python train.py --n_layer=10 --d_model=192 --n_head=2 --n_kv_head=1 --head_dim=96 --d_mlp=1152 --vocab_size=1334 --activation="tanh_gelu" --norm="layernorm" --norm_place="pre" --norm_eps=1e-05 --positions="learned" --qk_norm=true --attn_scale=0.102 --bias="all" --tie_embeddings=true --parallel_block=false --init="normal" --init_std_qkv=0.0337 --init_std_o=0.0418 --init_std_up=0.0482 --init_std_down=0.0482 --optimizer="soap_variant" --lr=0.0142 --lr_mult_qkv=0.7 --lr_head=0.00847 --warmup_steps=48 --schedule="wsd" --decay_fraction=1.0 --decay_shape="linear" --final_lr_fraction=0.1 --batch_tokens=131072 --seq_len=256 --doc_mask=true --train_tokens=387900000 --steps=2960 --dataset="wikipedia_en"
Each number is 128 + 24 x the weight over its row's rms, rounded and kept within 0 to 255. Layers, rows and columns count from 0. Numbers have three digits each. The size before them is the row's rms in percent of the matrix's.

# layer 7 attention query, 192x192, rms 0.0338, rows 0-63,96-159, columns 32-63
102:167080124085105138139137143153102135120138123139158143103165067137132092158143121122132128118137
102:103079120107108158121093105125148124123121134108151125138147054132144129130117119123145157125064
101:146103180130153152138105107121127118130123141148122164122143124131098083129148163097103113114150
096:125118145123132124105121119093147122136123097163087130147110132153101068110159126129127147155111
098:105113128159144136116115147197158131111107102134104120145105123105095105132144146115095169114149
097:116119128123089058103144140125130148171158132126148152142097145131114142182110086125118131160147
098:096078177154136128121143145129165134135069131121079147069095208096167136143088107165107145099164
095:154099117118115159109113154118156112101152132163151166140115150147120129130096075124155107087126
105:136121042107117140140139110149115140119155156144125082130129103151151144131095143150110184162159
105:102117066154090108137187138136156143129065144159146131138141120117140093110120143145110120137117
104:074102102178143128113118144120133140091118144118146123096126087125162129112104137139127137147156
092:098138126106142138159123101137126126125163105107149093093100130165111127117167096106074163138127
099:138095119140131179153103130128129093115123086117098118135114160161123147130138140122139093131131
107:167105057109144078104107117098127096148126137148130144133108124142155085147124112134150096115099
106:149117140147115123180119112141163108163156100132127124133128116149142093147130120106108152127088
102:082132158140110146099088136131108170159148102057120137127123142143166105106122146124122096125094
099:094157155144158158146123148115177146127127123118098149144092120164148138108138109126154099103060
096:126117127089115139112107136130140092149155141127087134125135121141096128123135132117092134117121
090:123115136114156105141157115133130182122151167103146100132128165092135126153126121122151190121122
102:145097153149126102084119109137147156126070134169129155158106178113106143172163118114156092137136
096:124141150167121155161163117103123116121138117168133146144094127149146148108169142120148089115122
095:104125165144117120129155154097140092130118103091096135135115147105116122129161115132115114108092
098:134136105130137171093110132162142131136116157152125135150112116150093175153177112088130132062083
099:108152135141137120127129139148117128137099137153136139155147121161164154147156109151117143160134
102:133111119104108108111087108132140134144121167143113164109096171115129129111118151135124086114128
095:126150175125069164169145177149131139120133138161116116150120121106141150106125151128133130145130
113:152164177127144121126120159147161140160103123141114137112131153179164141125171119093136205153136
098:129129120125126172137143102144151123143124108142138125084145119117169118124138115104138150153135
103:149165140100119146099097154123126171140165189107097161114093148063096142131132132144122126084107
089:135102120110106168139137139129137100104139110144110135160090101161134166156087125123109121111110
107:139147184099111130144131184117142157101144176126111121160160136096139125177144114119142169136114
100:144154096108110111131101110120092098129071106136138133102109117110148114129090171137110089102129
100:087116110115095129175144140118157127138088128105119147140113149115097089115132136101131134122122
106:139091105158101123102110126202178052147130116121128121128137110145135097154118118137101095126145
089:111139084152137100141138091120146097093163181108109140097114130102148159111130176194118151110137
093:167102102140106083154156113117112119113132131120147128095142139137090132099120112119137114102157
104:120151147144108132139160144121132158185188153136137163158146165142144125119164123146144162079121
094:117114120137103137133115171101129115104156121121172097148130164162127159135149129100083123123121
101:120089130158144110093093143177120130167105122105114122109162166122148151095110143127110140068099
096:102135125137106183162119120086111123163130146168133132091108107145132109126179144159134130119146
098:112105112130109102110149089128168122115133085116141135144159182156117136140105119167125155135123
104:108121083132118089081157148149138123107097105137154155151120082113107127167088111130122147091124
104:142116107094151112119115115125124065107102091124175138142108106144168124133104155105124133115113
100:127137165110122129106088153158110132124088088130159114143136171139115138120090181127151139107070
096:140109171137126119136092116086159090110107127124125114116115117155135178119130126116090125116129
099:128134133087111136083126121105142159125135112103130089167132084113154147139154145170126095148112
103:123101131142130145119141151145095157095146126159093108112130149129129110127122159156111112112139
104:108134119133151100124150107130103132107118142103108138160114095149071151157138133106150136148127
103:109147105161134089106113144146114135111148094159148145142102082131126134119124113158095144098105
104:147113125157122152106139162149148143102115149122110132137167135167151116130109115084132157182150
095:117119142112128074137128097134141119118156126124112141122125174096137112141115124144114125117135
088:106153145108144147163130142124149145106125130139090133130110101141094130145129104120125103135134
104:123125104117102125117092127153080103064125135119121139101108126106153098111106136124110104063123
102:126148133111113107092136122111139125108129155094178063094181096153164151130110134148155135156104
097:109094115133068127137133136103114133120152117158137131105114089153145175161105141123127148135112
099:118127175134131130110168098161133111133118112135114137155163099130128087136098108149121126102127
094:083104135141123102129131115151092115131126175108074156087106126124154087155131155151144128116097
102:170149141179140126143124127081127120132140145165127113143137170080117110110101140154125106113121
097:129120105120147132114145159132147199138119117145146173133151162103144153126136126176149149128161
104:116164138087141121104170144090169110136133156158170101128132121173139133119149107175162187175133
092:127111077130161121152143121148162160137126153136115123121158084141106095158119134116122134159151
097:190147158159110097153096114081152136145103131130108161108138138145130130089150135121165124173132
105:106070101162118087125121131144128157136070113126132084158081177071137160121113144151118093129133
097:115095136154168134140135105158134138094105136112128121132156099111103090094161106094095125137096
100:152134118092159125119120125132102117095118150132177105107143088075150099136120147143168120116100
101:111132147063140137119058133138065130137095160123141113096114133140185114096132164141154131146109
101:162122118147160103114107142155106140109154115151115159084142134102114112119131142138114151116155
081:150126123103135136122128167154135085132191123131104108081164152132113106130136156132124079168140
087:121120123128141125119123157145117157096161063136113144157117097130176138130149106104082126157146
091:106089107173160127128170122094096121133143099141111122168132127149152139160135114122118109222167
106:116105131192133101063148156146130117106122119138129105122115150133153148150114127142112112082152
091:152131143146111115105157150104188091118117135132117103143135158166088160095108101117089133112121
130:131112105142158130124150140148128157130114132159172123097109098133200100121080131167086114140124
097:130157113146193109123121097123130129109120109098112129126104154093150094076095146163101102138139
100:092109127152097130129122135128114126101146123114138171122107065137129101150107158124090133102118
097:103138127161133121132100161125127070139171112111095132153145136099130139154135108108140107154123
101:130104096112145153130126101153152146173127103113113136087126167122171117116146159101126126080129
098:148114110160143139116130108136123099098143100143139136128113153096137114170109132121144104092131
097:148114113129087114132140106150172098192113134136116108120120152116112173130138142133136161132141
086:117083098133103127134108138182080136063135163126126160109136141133188112117106103130109148145103
090:098159076125139143158110123165183154145129141155105157121103124126133110142154121181125114115142
103:132163143122083164122120096078172154150119152129146158151169134149087124149115121105144160129124
092:122150161168095145145150110129115161141115105126125123167110152134105134106128121092113135103105
113:109156122132152120112100134144128129144105109102134137106115137090138096119085143142138113101091
095:135150135117117137162134115085112169139124117112134164162126109161153180142133076115162099120126
118:091132134147098091119116114126112135141102147118113113130137163157116166124161125099130121140138
110:092141129113096125109138143120104145128124191091095129134137122134097147141139093145126162127166
096:100094141130117102125124097093154117154128130106094112159129122153135146146139129103118112206135
108:131120128108096127148131131097117126161129128144061116130144157151087136104143115104120156115123
085:128144101140104127180093144136143099152149130121103126101126087160132105135143125124125149170143
097:137090111153164125114144147164160101153129094153148109090097188075145113149120131135073153144112
091:129129131103100147087103164101121105133114073126129133154107133137172141106126108167101089103090
102:133158106142153161126106138095182111145158130134153121164147126148124180139135150171151108171121
091:141117114186125138110155141143086135108163125127127128135137165150147136142123125124123106152134
092:149134134121120114119096096117140147129156154130122119154105184067115176176132088138141149107130
109:139108122125128089145130140121111071088103129118154146070081106135188138115080142155124092101134
141:121143162110139126087116160130095125120124126111137168124116175085138098103095144109112110105113
089:145137092089130137147128147149113110176107115155146136122135125120148104130151114091139100103123
106:125125168141088117164124122106138105131121151120120127163172098147054149098118134166129144115112
089:129125110103120119147115120102103121144151133092132096131158080194113099098138152151105148143103
113:165103157106130136097110155131134147125122140126136141107104144123151130083121144118141133113112
102:141136137099124116120109122150108129145137133113109143153128162148119147148174112107130109170136
106:122105110099119120119114152144109119106117115061123109074108075120138089111112126147096153086119
099:104106139081135108140128142117086120159123139129126090108113126078118122100127134067116175064112
095:153172166146092113104146117108135176133154110090139123128123098105116140153154119135094155117107
098:106099156133142117131116142134131156142119131082111130084114139123170103109117165149144136111170
111:129121081112154103118100122142089118140097122127163164135142120119165137111103135147116137135098
101:144093113114097130140152161143168109102134112128208136138147131138151118139124134153131127118093
098:121135109141115110164122096094161112157111127131116092121140132141081164126126125099147147101121
093:132115132112132116108120101189120151113119149108133126129146108075145154147145153132129162143125
093:127121092152109112116129120185147100135123131102106087128120160126112142136105144113101147122117
094:178135164127115148122151127145146149121127139142160128159122133113109144143139160089149096142099
104:140165099121128076117141112151133117157138097159163131149118156096194129120127111132119080128132
094:174105131118157161101103100121108194141140145125137159129101152092189152120093097175126125192137
096:115156181127132121143120133082129083112143085126130074145128103163098130116141116152147146103130
108:150128096101126144146134136163123160120124145138124110123147123088109165139144088101132163138121
093:144096110112124119158124135099137134135183138185106151164146113136119112103102096123136121130118
105:118120105136150118136120156149148143111149148132141106089107109116148125159094138115107111160138
096:141142090127119147118102082126129130146126120169130122130133122138178124140114130151112136146094
141:129122099143138120098095153136121081149131128143140181089090156095160104130118158159125105088123
092:139108132172109110087161175131118155136133100146184189111140154097180158132122113115099122127106
095:127168158111134134106141151118118133141171147126184140106132135091145166134151155131156136141111
092:137115116109109112124157137125115130117174155150161130161130148103101143109169145089149092146108
087:155116159135107114117117108155139121111101117095083107151114158104133087113195139127127145170134
096:143077128067163117139138199165101126122114123127155132114133142100137181112129117140129132118144
109:144108173154100094106114168150149159146139179107150116102160140108112126123143114104106151122115
102:134139120113121137140152118102166122151098120158158124120126168089121118157075153121126133099101
128:118142117103091127167121100070156120141112114148127150134167100182081117097102101145150145120120
# layer 7 attention key, 96x192, rms 0.0337, rows 0-63, columns 32-63
111:153154130122097119131161138139124160139166158137147084084116110150105123133118143065110118120162
094:124147096113117151127096109089127119132113156100098138121131099123094079051178087152174156122152
100:114136153146135097126122099093122136104134127123142157132141145186115071152143151096156150103111
095:171126171126139132129123154137117095138123116104113138104126150154153132160121139125148130128126
099:152127123144121128096116137114134155147137122117133161144137112102128128091113149133124127145173
104:131142136104171132149148131147148166120128136141122133134136136129163134149151102183148109141113
102:135087163135152136146152154148088167132144115126076148119138154140161098142143126137155102139117
095:144101156179135133142119162108122124134131135117147104146119099119142104094106142108148102078173
094:120169090133129128105182096123133110120135112114109132142105119120144093101080167151107135117102
104:122102099135102099122105143141142121094135139094129124134140123136117102130137108125126108134137
088:133170110135140102119133115116132176108130127148150113145132109120168135089116133147165110197145
099:104121115126121119115134183152135141096133139131095116143111117100126124126131131131106116167121
103:124120140148125219136108104099147140147141136123089112091103140117113154185152119126124114109126
109:130163132168131119129132129133149127196128084166106122142094138107111127143123125156122115160115
101:128120125140101128127063121141167126150122108104106146158071064166111145115151115116144097142139
103:145113148120092093123121113153123170153138153133165140140098092158116132106150099135162104092134
102:151143103137160149142132169130120140161141127089120140063134053141120165105161116154103104131106
100:106140146088141144098099131161099127166098128175099143118147084158130111137118135121123139094130
096:116110100106099088124133123108140185120110096127149125152110112068189073160127129128133134157103
098:143123176136143127106078136142121127126111078125155129130130172168151154133110159085153118079122
110:116103149144134111172115137104097117119116120139161144108116147168123152115151170125144105179151
100:160137138156152164150154136133110139119111108087141156163104178126117124145152123144144119098081
094:103105132107097128099100094155081131109172157101141107122127086128129111156147156114099120103148
098:118118155113093132156193119121128079129102150109122133088125123099120160158121141154152149170122
107:111104144124113116106102093142131134148134118126181160138124136187117084114168164125128132141140
094:165091105125141137127134156159065125094162115149123109120124139128125142126063158126131158170124
107:105100126090142091121108138111181074132122137133172095091176104159144130105177094137146119112134
106:102145141132163102098128145125110113143099149174134131116118137102110076173185106137103125104164
109:150195142142101161127107088139142156109148126094088131127119142190097194114112161173122103110091
091:148120096144152110096129108144116102112104134163086159106081134137155115155111073130136149163144
099:093134115154127155141126100106105112134126111156159146114111083129122109129133136155171132130119
098:117119121177151153115137115112111136125148098155116143129109094115116121108113130163121155101106
107:138097172126150128163135106124121096088114135139163104168158138138110118148126143142127082148110
101:118136112123138127123110165184151152152104111125111103117162075094096096132111122119148120115184
097:112115091179132141132126140104110181106115103119114169111128174121162138105106124138163119147144
093:130095120068114101138144134148083143122145125081121103123112145126109114132131135124115140131124
099:147141145127126102139125118106123138106121113129134122148084133112105136129126142129170144082073
096:103134139126075112077136141118144138133150119129095092153156081157109117112198104120091136073149
093:123135097078111101142115146155127123184112108146126142129111184144163149106131161130119149152154
097:114168093173145166159168087110115095141084135116160138150119118121096124126109142104120163195140
097:114109078162130123131142137130171134121129115130082170087119171098094087174099091110118107069114
098:101079143146135105114135151148086117091119079088162123153147099133136081114107158145149117092113
101:118139088128109110167144140141085116174099115095178129134128154123153160123085146170099121155142
097:105126116145150103135117112147129106104101135131155108134125195119107119107158163144127119119105
098:130128150158143162081116100119066146124117123135116098129131127094125128141091139133153117089144
106:169116120092069139102089151148097081074121160147127114167103144122170157185114108159145111134141
101:125155114130144134106143118181121151114122132179104103126161149144124136114167114145129183158145
094:125117131107154103112124099162138149125121147101104129135114099132088123123116143155122149136154
104:113135151078129109139129144160072160153132112147147149123109121100152086083121143114114158163129
098:123106146124100117173107135166154150150116149144106161099145173121125112128161138151128139172134
111:125151163099096146129088137148114111108140129101141101131140186079122149118176109114117141131085
094:162096175103110143153108166136117111104163124152128168115168100115127160145111113138118140128149
086:164081125106097130155148158111105130142134127113149123112140121146084103117112121134116157089128
106:129128117094129115088137103066171081134130184090146084101114085143110099176131124108137112138167
108:103142172169106176119176159129146125103153100145188163160132097119130131126152146110118133130109
103:142143163148115143126116117153131139110139069150134124129181171117140139132152134119106142066096
101:095142081160088130175184152183105126186143121117085139104135156136130148152150137156115154129154
094:156140140098141148153146122117114157161121090093140103089120154114128127108080128140127173128111
094:149098169146097110150160129152134147109081142120113121104125157111129144115106146144132100120072
117:115167121118105115136151126147153123081134133097124141139159176133143072151127095138171162117140
093:145097075111114099149170123131125173164110163135136156131141140151124113176082099137101114104124
104:173062122091140138142113128159106108103133081154125138139114143104162108108178139081159101153103
106:128078135137088123112121142111102200156110121158131105158117138118117131095102105135153122097137
096:135165107126160130140125129094141124105117150134134133196122148122131078119128110099120134144171